Part of a small language model's weights: 99M tokens.
Each number is 128 + 32 x the weight over its row's rms, rounded and kept within 0 to 255. Layers, rows and columns count from 0. The size above them is the row's rms in percent of the matrix's.

# layer 6 MLP down (transposed), 256x96, rms 0.0836, rows 239-255, columns 0-47
size [100 107  95 102 102 110  99  99  90 100 103 102  98  99  95  99  92]
[[110  83 130 118  98 121 155 193 130 110 114 116 112 108 106 147 125  81 179 150 125 119 140 185 140 132  87  63 160 175  85  87 139 150 164 180  86 109 197 145 155 107 141 150 137 151  80 141]
 [157 163 135 125 182 109 127  74 132 113 140 154 146 113 103  96 163  88 137 137 128 140 159 131 133 246 127 170 112 126 201 169 121  98  83 118 111 138 151 133 121 161 112 157 114 173 101 126]
 [103 142 158  64 180 148  76 226 143 119 178 124  84 138 176 143 160  90 178 142 147  64 136 146 161 128 152 120 126 102 116  88  97 114  81 141 110 130 178 109  64 110  58  96 139 168 133 151]
 [116  92 108 100 119  92 126  95 153 132 131 140 103  83 129 139 106 209 144 180 124 135 174 132 162 104  87 129 178 150 126 105 103  59 119 120  65 116 211 143 134 129 112 136 134  84 128 154]
 [114 100 181 140 150  85 137  97 128 187 148 159  67 162 159 129  97 134 152 145 155 127  72 160 111 142 162  86 121 190 165 156 115 177 117 122 179 130 131 118 132 103 141 126  97 149 183 105]
 [137  91  94 122 103 156 105 125  85 143  71 130 100 118 159 114  97 198 115 159  83 108 115  99 136  96 154 127 117 136 132 145 154 162 182 117 117  89 147 168 144 175  85 111 136 150  79 169]
 [140 145 164 135 122 108 138 110 133 143 111 123  80 125 171 142  64 160 120 141 173 150 178 195  93 136 124 120 129  77 158 124 137 109 110  75 122 102 162 118  93 184 155  77 158 145 183 132]
 [138 120 131  87 129 185 130 102 135 101  99 124 147 151  95 181 102 176  69 171 173 126  92 131 144 123  66 130 105 158 149 122 138 178 112 196 116 156 151 174 127 152  69 122 164 174 166 119]
 [190 121 145 120 108  78 158 162 134 133 118 133 148 151 114 140 151 124 116 144 129  83 127 150 164 139 152 133  87 109 106  78 167 192 107 127 168 126  93 122 122 123  54 117 114  87 105 161]
 [102 125 146 159 172  93 120 110 122 140 138 103 105  86 163 120 133 139 125 125 141 123  90 162  82  58 108 129 150 142 146 120 128  99 167 110 141 116 121  53 101  85 165 110 130 157 161  66]
 [124 125  88 212 154 150 138 144 130  69 115 125 145 137 186 184 101 138 133 138 140 135 140 106 133 133 154 192 176 101 107 101 103 106 140 122 171 133 126 148 139 118 181 137 176 179 122 105]
 [160 146 181 170  96 124 155  89 106 132 129 118 132 113  74 108  76 104 131 178 109 143 108 122 144 133 147 167 112 137  84  68 195 109 140 223 140 160 123  93 169 134 129  81 123 177  73 113]
 [173  92  98 157 119 145  85  34 148 109 133 203 141 127 102 163 126 121  73 114 120  93  65  94  80 102 172  89 124  80 151 149  81 105 147 165 126 168  56 121  98 129 142 133 101 189 163 133]
 [155 113  84 114 141 117  84 136 121 130 166  91 158 140 119 163 163 157  88 206 115  95 117 104 161  86  88 161 159 128 129 157  98 130 129 128 153 186 115  40 172 134 138 188 112 140  98  69]
 [ 90 119 131 154 133 147 134 109 103 188 111  78  95  99 143 156 139 194 111 105  97 156 104 132 101 183 154  69 133 153 110 132 124 117  94 115 150 137 212  79 144 105 128 151 148 179 152  97]
 [115 142 140 125 148 162 136 144 107 153 103 137 153 150 124 132 151 125 157 182 160 108  99 110  90 111 179  99  71 141 126 180 143 160  92 125 101 116  86 146  88 234 161 129 142 137 106 151]
 [ 80 123 158 107 108 110  91 144 119 132 134 103  95 127 127 105  96 159 167 172 170 167 120 101  89  96 129  78  29  77  66 149 170 145 186 144 104 187 135 212 118 172 148 113 122 175 146 115]]
# layer 6 MLP gate, 256x96, rms 0.0899, rows 240-255, columns 0-47
size [107  96  96 106 110  98 106  95 102 103  97  99  97  94  93 101]
[[152 117  72 156 161 153 129 102 143 115 113 129 112 135 124  79  90 177 132 116 195 152 138  93 149 141 118  83 137 119  95  75  88 121 103 148  83 149 130 146 165 134 163 102 142 100 140 122]
 [120 102  91 155 126 167 123 105 108 165 104 138 112 162 157  84  88 131  91 133 105 185 109 138 145 145  80 148  73 106 141  86  73 132 145  78 118 116  98  65 119  80  97 189 191 141 159 137]
 [124 143 139 179 158  80 146 137 162 152  66 150 113 105 118 134 135 109 125 115 175 139 104 167 173 151 125 132 181 176  93 162 126  77 123 126 124 160 138 185  89 167 146 154 173 108 175 125]
 [163  85 141 188 205 124 121 170 141 184 144 118  87 151  81  99 113 107 156 111 167 139 103  99 114 123 124 135  96  50 174 181 180  73 126 186 136 133 140 144  96  92 158 152 107 129 141 171]
 [130 169  94 104 145 150  88  78 161 138 131 115 135 117 130 195 130 151 106 147 187 115 108  93 146 176  59 104  74  99 107  97 114 160 112 106  82 101  88  87 188 142 144 195  86 137 108 150]
 [142  94 114 144 158  78 139 102 137 197  59 107 116 106 194  87 169 135 133 139 102 131 139 132  92 131 138 130 139 142 112 151 122  83 123  29 118 147  99  84 146 150 193 124 173  99 100  85]
 [151 140 154  93 122 187  83 101  84  97 103  66 157 174 130 182 163 129 108 169 177 153 140 140 124 110  94 159 101 137 123 130 190 145 129  97 127 139  98 121 113 112 152  69 190 137 146 114]
 [138  83 135  82 126 128 157 110 113 182 122 109  81 128 115 184  85  89  97 141 115  76  98 131 129 148 177 102  93 116 150 182 109 101 172 118  96  88 118 125 132 138 147 165 105 185 119  96]
 [125 168  95 119  93 103 169 121 124  91 133 156 110 121 114 110 177 120  89 121 128  57 127 143 116 121 135 120 133 109 176  56 110 162 159 185 180  79 169 149 101 154  68 105 135 131 136 137]
 [165  83 164 133 138 110 155 106 134 172 129 125 159 121 126  80 158 125 114  97 184 119 101 141 146  87 110  70  67 140 191 156 155 108  81 142 159 156 110  94 158 128 147  85 112 162 140 136]
 [130 112 157  80 178 134  87  96 202  70  95 103 129  84 108 152 151 129 121 147 168  94  92 121 139 135 186  84  99 103  62 174 206 137 101  70 115 108 108 100 109  81 155 106 132 122 102  90]
 [ 96 158 143  84 143 121 122 123  99 119 104 150 137  99  72  83 177 155 160 104  70 185 164 162 139  77 151 134 139 163 124 122 142 158  92 127 182 134 202 147 114 151 159 169 163  91  98 178]
 [150 151 102 117 118 123 174 111  97 136  97 153 155 167 127 111 155 112 180 104 144 111 159 165 155  72 159 136 129 147 113 124 121 147 133 119 167 154 146 105 154  74  73 152  83  93 136 185]
 [131 144 117 190  93  74 166 149 136 143  81 141  87 153 108  69 187 156 151 162 127 184 135 161 171  74 121 162 119 107 152 171 126 132 111 139 161 118 129 134 172 160 114 145 132 123 158 150]
 [143  87  89 156 137 150 166 114 137 125 149 133 101 115 110 139  69 124 140 113 114 109 152  78 187 154 126  37 112 148 120 135  85 147 145  99 111 121  58 124 102 116 130 114 204 135 132 144]
 [117 124 119 173  97 115  82 140  88 128 142 123  30  93 147  89 139 123 114 172 114  80 125 178 178 102 131  74  91 141 126 121 165 166 117 130 125 121 128  81  96 126 173 132 161 102 107 122]]
# layer 6 MLP up, 256x96, rms 0.0912, rows 240-255, columns 0-47
size [106 100 102 101 105 102 103  99 106  95 101  97  95  93  97  97]
[[169 129 142 124 140 219  87 143  61 155 160 164 106 112 130 153 148 102 131 136 114 125 147 164  66 144 142 136  40 134 199 145 156 154 179 134 176 161 144 129  92 164 125 177 132 164 175  81]
 [156 128 152 143 107 125 183  99 126 130 185 103 116 112 160  69 150 143 156 105 118 148 154 186 176 133 101 153 144 132 127 117 117 208 144 196  58 124  91 131 115 132  93 152 151 115 121 140]
 [154  77 134 162 108 151 196 128  39 139 104 125 146 152 138 129 137  74 122  94 178 138  79 177  78  95 113 185 144 119 127 161 170 143 141 147  91 126 133 139 136  87 118  77 152 143 156 124]
 [182 108 130 144 141 138 121 128 148  84 120 137 114 154 166 116 171 140 128 142 126 173 120 176 101 165 103 201 138  82  71 135 169 104  65 138 176  76  84 178 115  96 141  99 117 113 103 177]
 [143 133 149 142 152 127 134 121 112 104 171  75  79 108 128 101 113 144 114  88 140  24 157  88  89  37 164 140 147 146 109  68 123 103 145 122 123 171 138 101 131 131  92 153  98 144  90 146]
 [144 154 108 136 111  94 135 218  98 127 139 132 154 109  89  79 100 146  99 131 139 123  72  49 179  51 175 124  93 158 130  69 136 131 128  75  51 160 162 120 146 127 142 146 102 128  70 110]
 [170 211  79 127  89  90 121 115 146 176 129 122 175  87  73 116 119 143 124 137 122 167 113 152 172 123  95 104  72 156 174  73 109 144 117 102 101  86 156 148 167 110 153 130 139 114 109  75]
 [103 135 113  99 120 177  85 117 148 117 132 139 147  51 133 138 180 187 146  91 161 170 109  95 176  67  43 155  79 147 146 107 133  88  99 140 178 147  97 182  99  68 122 102 161 140 131 139]
 [120 130  88 117 198 101 112 101 153 137 152 108 151 119 140 133 157 166 105 146 142 163 111 127 146  87  43 128 171 141 138 150 185 169 130 135 150 103  92 102 110 126 114 115 139 161 138  88]
 [128 180 140 154 135 150 164 137 178 203  96  72 139 118  87 101 107 165 128  98 100 145  99  81 114 135  99 109 133 119 133  81 164  86 105 127 156 175 135 154 114 110 164 149 124 118 135 128]
 [158  90 143 109 126  92 112  88 103 135 130 111  93 109 145 112 192 127 137  92 108  93 125 104 105 146 139  85 114  87  85 157 109 117 101 131 156 156 186 142 107 104 106 150 159 143  78 146]
 [135 101 139 114 112  84 145 145 128 104  70 135 102 145 127 123 176 180 146 146 140 112 163 164 114 141  74 141 118 114 141 132 102 141 146 117 134 114 193 117 113  48  80 122 132  58 180  67]
 [ 85  97 107 130 107  76 106 134 194 129 126 105 164  74 123  74 165 129  96  96  91 139 180 137 101 151 185  71 140 156 123 134 145 134  88 122 125 193 125 182 184 132 143  76 118 138  95 139]
 [117  71 135 146 102 130 140 160 122  92 132 123 123 149 156  72  46 135  80  95 116 156 131 121 147 136 129 115  60 141 156 141 168 157 112 106 195 168 101 129 188  93 137 135 183  74 117 125]
 [169 138 110  69 127  65  85  94 151  72 141 140 106 150 136 186 137 127 124  90 187 110  86 116 100 113 121 158 130 162 100  73 113 120 122 132  81  92 192 118 200 117  73 101 128 206 127  91]
 [185  99 121 156  92 181 114 131 149 184 118  39 185 126 109 119  58  66 118  76 142 120 113 132 129 129 151 136 113 178 128 105 189 146  79 157 123 105 113 190 133 170 118 145 127  98 129 163]]